Part of a small language model's weights.
Size: width 96, 3 heads of 32 (1 for keys and values), MLP 256 SwiGLU, vocabulary 2048, 1.28M parameters.
Architecture: RMSNorm before each block, rotary positions, no biases in attention or MLP, normalized queries and keys.
Training: 84M tokens, 5615 steps.
Each number is 128 + 24 x the weight over its row's rms, rounded and kept within 0 to 255. Layers, rows and columns count from 0. The size above them is the row's rms in percent of the matrix's.

# layer 4 MLP up, 256x96, rms 0.0737, rows 235-245, columns 0-95
size [ 94 105 105 102  93 102  92  84  99 101  92]
[[135 130 160 149 134 154 158 149 107 104 134 175 126 146 172 152 158 155 139 158 138 117 104  88  95 130  79 136  95 153 111 109 170 123 178 137 110 106 149  78 136 126 118 113 108 141 129  64 115 105 115 124 114 130 101  74 123 160 133 114  94 125 125  87 145 137 116 145 124 129 130 132 116 128 154 114 129 134 128 146 142 110 152  98 136 146  98 116 156 118 167 153 118  89 149  85]
 [115  76 183 120 149 149 150 162 167 119 136 138 125 100  70 102 168 115 138 133 103 117 150 116 112 137  98 121 104 170 131 146  81 121 106  99 140 119 103 113 154 139 118 162 117 146  92 114 109  83 109 152 126 127 115 165 129  92 172 106 137 125 127 117 141 142 138 123 125  99 159 146  97 102 146 139 149 147 101 108 119 139 157 163 141 140  91 112 148 125 121 159  84 167 142 129]
 [123 118 133 126 192  96 106 124 116 124 101 114 138 115 141 127 167 135 118 106 142 115  95 132 116 174 158 119 127 124 116 149 179 152 203 123 137  93 131 117 125 150 153 121 155 133  97 134 108 149 138 109 154 100 153 182 149  89 147 129 142 121 158 124 138 118 170 138  79 101 119 116 120 131 119 117 167 183 107 133 140  93 167 153 106 162 128 124 102 122 151 149 124 131 130 134]
 [130 118 106 143 113 126 127 133 128 151 108 109 153 113 147 144 125 126 118 145  85 132 103 195 115 181 136 172 147 103 108 135 109 100 129 115 147 146 110  96 118 159 137 147 138 137 129 150 102 158 130 100 126 127 111 132 139 162 137 152 110 105 169 132 132  88 164 180 119 137 123 183 111 156 102  89 143 181 129  85 102 145 166 119 114 101 121 141 140 114 133  79 111 111 160 117]
 [124 105 141 119 127 117 129 123 137 116 127 123 131  90 149 168 166 153 183 126 143 163 129 139 129 162  93 140 107 167 165 115 158 119 119 147 111 140 113 143 119  85  82 142 112  82 110  92 147 110 129 145  98 146  92 110 114  91 139 163 140 107  88 103 116 169 116 136 105 139  96 137 111 137 106 137 170  98 146 126 131  92 119 117 155 113 146 144 130 126 163 121 138 201 111 117]
 [148  88 156 150 122 130  94 119 113 168 147  96 111 148 168 124 169 129 136 128 112 115  96 120 115 107 101 175 112 121 133  92  89 102 156 135 130  87 131 133 111 111 108 153 128 156 151 116 117 137 134 129 135 124 171 158  91 120 107 110 108  82 144 147 114 103 138 154 113 127 108 185 126 130 118 142 113 156 146 107 110 143 118 162 142 144  99 132 107 186 137  77 178 154 122 125]
 [146  98  95 132 146 107 119 127 153 186 137  90 119 116 171 140 144 145 139 155 118 115 160 143 165 172 135 115 137 148 117 129 100 133 107 126 133 125 155 141 130 131 124 128 144 116 168 174 144 109 139 104 120 174 106 172 112 129 156  90 100  97 144  66 160 114 125 157 129  85 121 118  69 125 128 102 143 145 119 127 149 131 127 147 125 147 105 105 117 173 124 124  82 152 101 114]
 [149 124 151 129 120 139 107  99  92  88 158 142 115 151 111  52 104 126 127 143 101 133 145 103 138 157 107 119 106 103 134 132  88 184 151 144 146 174 130 140  97 101 115 134 160 149 132 126 178 108 124  66 134 134  95  92 157 127 110 122  94 114 136 138  98 143 112 121 120 113 165 115  82 108 133 166 103 135 102 132 135 116 146 138 133 110 125  95 135 106 155 122 134 123 154  99]
 [130 109  96 160 163 137 101 150 114 148 133 105 109 126 125 123 150 145  95 131 159 143 122 137 103 136 124 116 134  97 132 131 163  93 139 141 118 110  94 204 109 116 114 129  90  89 126 112 132 135 124 144 111 104 122 121  64 156  84 149 113  90 137 137 120 151 147 160  88 136 133 116 116  77 172 148 148 147  95 129 100 143 130 158 111 127 102 146 134 126 129 135  85 139  74 149]
 [120 106 145 133 152 122 132 132 128 109 114 135 148 160 159 128 143 114  78 130 149 115 127 132  79 187 120 119 105 165 123 124  76  97 142  91 154 101 158 120 175 134 136 150 167 142 163 118 118 121 105 124  97 122 152 127 142 118 157 135 156 102 124 191 139 159 137 112 138 112 123 156 144 150 120 107  58 159 115 136 122 102 120 112 124 139 142 133 114 151 101 174 150 126  86 130]
 [ 98  98 111 146 138 139 151  97 113 157 152 136 147  70 130 117 126 152 149 149 148 131 131  95 104 121 120 143 177 111 125 139 150 167 103 124  99 122 155 102 146 161 143 122 163 154 115 149 133 124 103  83 121 102  73 150 104 125 161 136  77 131 130 112 116 145  89 101 131 157 145 119 103 133 137 111  83 105 121 132 124 117 122 177 103  92 161 167 123 120  84 130 152  99 123 127]]
# layer 4 MLP down (transposed), 256x96, rms 0.108, rows 235-245, columns 0-95
size [ 97 104 102 107 100 103  94  89  98 102  94]
[[ 72 136 160 118 147 140 121 112 123 129 185 123 119 113 145 112 127 107  99 140 113 150 165 185 160  87 117 112 135 130  90 118 138  87 115 122 100 104 120 167 140 153  98 142 159  68 167  99 155 111 147 126 108 156 151  66 145 127 130  74 118 121 124 149 121 157 145 121 101 118 146 120 130 101 141 107 151 108 158 137 115 137 141 144 155 121 142 110 126 155 141 122 130 152 103 148]
 [120 140 158 141 141 133 115 129 154 124 152 149 149 176 115 129 107 145 140 116 145 165 190 113  65 121 138  98 121 154 150 126  99  91 128 129 118 143 124 122 117  89 107 139 151 119 153 113 167  92 137 129 136 169 131 155 131 120 113 123 152 128  42 109 124 138 145 123 151 128 158 123  93 132 134 206 156 108 144 166 125 108  96 105 141 135 138 114 139 138 100 125 128 137 136 137]
 [124 123 113 139 105 135 100 163 156 153 141  88 113 110 123 124 125 161 103 134 178 120 180 117 140 108 127 124 114 160 103 143 148 116 111 189  74 160 133 123 132 132  45 111 111 110 114 126 118 124 113  98 118 126 119 163 151 159 101 103  95 115 147 138 110 131 134 107 175 129  91 133 143 125 106 156 126 119 147 123 134  92 139 109 132  97 134  97 124  97  92 108  94 124 153 146]
 [124 119 116  95  76 109 143 117 140 116 112 150  59 120 183 126 120 126 139 119 103 122 106 146 137 102 162 149 122 126  93  92 131 122 123 158 114 145 111 129 114 122 251 136 142 120 124 119 136 180 134 110 123 123 137  97 141 137 131 128 104 147 164 125 131 137 133 146 113 117 122 142 134 121 107  63 126 103 113 144 126 148 121 120 123 129 142 108 129 108 121 127 119 145  91 115]
 [110 168 107 100  92 134 112 106 145 107 137 116 157 137 141 143 144 124 125 117 116 159 120 135 131 123 163 123  82 138 138 132 135 114 122 148 118 102  55 138 110 102  33 163 108 140 152  93 158 123 157 117 121 129 152 180 151  83  93 152 123 127 138 100  97 140 134 130 112 120 110 135 136 145 120 165 125 110 119 160 161 134 118 128  96 137 165 105 136 118 106 126  98 152 140 119]
 [132 130 161 152 107 161 128 166 112 169 123 113 132 112 136 121 126 121 151 123 142  95 105 102 170 138 116 138  94 169 122 154 125  98 124 134 165 139 118 112 119 138  73 123 119  99 115 116  97 121 135 128 124  85 159 183 140 130 141 108  92 121 153 122 118  49 126 123 127 166 114 143 119 114  87 137 161 107 141 133 144 156 134 160 144 114  56 114 104 117 145 129 128  90 137 137]
 [ 95 139 160 166 127 119 125  94 128 138 141 128 178 150 136 125 108 163 152  94 137 185 107 130 123 104 103 103  92 133 131 105 162 135 110 107 111 155 147 139  81 144 167 136 151 197 150 135 152 107 128 157 138 158 143 124 136 109 153 147 131 130 146  71 122 137 118  98 101 145 141 125 120 121 121 118  89  98 114 121 122 128  94 125 147 129 191 122  84 107 112 106 151 140 131 129]
 [131 112 158  86 159 141 106 155 101 129 147 128 141 138 133 150 103 134 106 122 144 140 150 107 114 102 146  80 166 134 162  93 172 113 173 142 166 170 155 183 111 113 123 137 128 152 132 117 132  83 151 136  99 134 145 152 147 124 130 132 128 144 107 180  81 176  93 145 125 138  97 160 133 178 111 127 152 149 107 130 170 122 151 146 107  98 141 129 128 126 144 109 132 131 134 142]
 [118 126 172 171 178 104  87  94 138 105  84 144 119 141 157 159 121  95  81 112 143 147 126 150 124 152 112 134  85 156  87 109  92 117  86  85 131 109 127  99 108 159  73 154 123 114 128 122 124 138 127 132 142 130  90 118 124 122 127 121 108 113  96 126 124 125 129 124 107 172 153 119 149 127 127 196 125 148 149 135 131 155 101 127  79 127 137 119 102 129 147 124 146 146 133 111]
 [131 172  90 143 129 142 145 107 107 162 156 129 149 109 122 123 100 127 124 143 151 110 182 175 216 116  96 116 165 118 125 151 135 124 122 110 126 106 109  91 113 101  91 118  96 150 126 145  96 117 116 117 108 111 147  98  89 136  97 105  96 116 153 113 124 163 138 122 128 159 127 101 119 115 164 166 144 137 166 128 145  96 144 149 121 113 150 123 152 168 126 122 136 135 150 104]
 [107  89 152 138 162 111 114 124 138  98 119  85 107 109 157 143 132 123 132 113 115 143 157  94 146  79 100 148 125 138 111 110 121 132 150 133 179 183 164 153 151 145 162 113 114 105 119 124 121 137 112  85 121 130  98 161  88 130 138 146 115 186 128 130 107 144 120 131 136  99 148 129 120 112 120 150 155 110 168 134 146 148 142 131 158 192 105  81  98 166 127 130 104 142 141 144]]
# layer 4 MLP gate, 256x96, rms 0.087, rows 236-246, columns 0-95
size [ 97 110  78  99 107  95  83 104  96  97 111]
[[113 136  86 142 139 120 140 157 118 105 158 169 127  96 131 110 126 115 120 125 122 123 143 105  95 104 179 179 136 141 117 144 122 164 157 100 125 146  97 113 161 195 158 151 112 110 112 175 124 136 156 108 140 148 132 134 109 111 147 141 131 120 128 145 164 116 144 115 148 144 129 132 122  94 148 147 126 126 141  47 125  83 160 154 145 145 119 126 123 112 151 117  87 132  79 120]
 [174  90 146 131 142 181 109 120 138 125 114 160 111 125 129 138  96 150 170 140 153  97  98 167 161 116 119 135 126 123 114 112 160 108 115 145  95 113 111 138  83 143 135 106 122 128 145 106 149 120 136 101 188 151 152 100 160 150 144  62 100 108 162 115 156 124 135 156 152 109 110 106 102 119 155 136 113 111  93 109 102 120 118 152 149 113 121 132  77 107 104 144 136 135 134  90]
 [104 126 117 115 130 115 129 186 140  98 130 161 142 128  94  98 112 105 140 108 132 139 135 140 116 106 171 124 156 151 146 130 118 123  83 117 104 142 112  99 136 181 122 192  99 112 111 157 147 129 122  94 135 184 130 123 155 123 144 125 140  98 108 134 165 115 161 144  97 144 117 160 108 121 143 151 124  52 164 124 127 116 113 122 134 140 116 121 153 145 133 119  90 181 114 114]
 [146  84 124 128 138 142 128 173 127 129 150 152 116 124 138 143 118 114 133 161  93 175 130 176 144 146 157 145 111 109 119 103 140 116 139 155  82 109 145 108 124 164 139 138 116  82  90 139 149 130 120  84 156 152 126 128 139 109 140 127 113 121 120 111 147 145 115 132 114  99  90 170 103  93 163 100 145 120 144 118 123 110  90 110 172 108 124 136 111 142 154  66  73 159 152 151]
 [110 122 132 145 108 137 118 122 118 138  93 140 135 118 124 116 126 127 105 138 103 107 114 118  99 164 188 117 127  75 134 158 116 145 132 122  94 123 115 130 122 134 154 108  95 143 147 148 190 140 125 119 113 126 129  96 173 138 147 121 145 144 172  94 148 124 118  90 108  90 135 121 147  74 119 137  67 148  92  88 101 102 161 177 126 130 121 111 101 132  81 152 129 145 100 125]
 [130 147 154 104 120 110 103 126 160 148 141 153 128 159 106  94  76 111  85 153 117 161  91 135 139 130 154 143 128 111 106 146 133 145  99 115 161 149 137 105 120 167 168 163 158 161 119 181 148 182 121 118  99  99 145 100 137 116 121 148 105 141 105 147 103 111  89 115 157 130 121 160 132  88 142 117 123 151 168 126 123 111 139 108 158 154 157 156 138 128 163 148 164 104 140 138]
 [126 117 152 138  97 139 138  90 144  84 147 123 163  90 130  97  68 116 119 160 112 100  93 151  64 138 123 133 159 137 143 134 143 151 154 100 113 145 108 166 112 139 149 112 126 126 111 154 149 125 150 144 150 122 123  95 118 100 133  88 111 123 131 134 156 113 155  99 114 145 124 100  77 105 123 108 127 126 107 108 109 114 164 111 167  85 168 142  90 116 129 107 142  88 153 116]
 [ 98 140 126 122 113 142 142 126 167  93 104 158 119 128 151 144 154 192  93 108 163 165 153 133  92 115 176 112 135 129 130 164 137 127 149 118 127 118  71 142 154 160 144 144  98 139  83 117 121 130 114 132 110 164 142 134 129 117 125 124 140 134 129 147 146 150 125 142 156  87 142 150 116 115 134 106  85 122 107 129 134 128 118 126 148 211 117 149 128 112  83  97 107 142  90 151]
 [113 148 122  94 116 167  86 159 110 147 156 153 173 100 131 129 147 147 132 116 138 113 132 115 109  94 137 105 166 171 148 112 112  82  63 162 110 164 158 135 156 117 132 128 113 119 149 144 138 147 102 155 184 129 120 101 103 152 122 132 143  97 118 115 140 121 139 122 133 132 107 111 136 123  97  98 122  63 113 108 145 123 149  98 119 105 134 178 160 137 145 106 131 134 104 104]
 [156 106 128 138 101  96 132 159 113 118 143  87 114 122 164 123 145 137 148 139 148 114 113 116 108  94 150 135 148 101 164 149 122 114 164 105 195  86  88 133 171 174 161 104 115 118 148  99 126 169 112 130 108 139 100 117 139 120 149 126 133  89 166 122 140 107 108  93 117 131 116 136 114 100  98 151 141 143 157 137 113 107 130 172 124 138 145 155 119 154  80 106 105 145 110  88]
 [100 143 151 145 103 116 107 151 133 132 154 155 145 122 172 119  75 133 141 108 129 103  75 140  64 113 117 146 127 160 130  82 160 106 140 140 120 137 119 113 136 157 156 158 138 158 130 113 124 124 156 145 125 123 156 125 149 133 160 167 142 144 139 147 110 111 117 137  96 162 133 113 139 107 154 122 133 186 155 129  93 137 104 129 165 174 132 185 136  84 138 141 113 118 104 100]]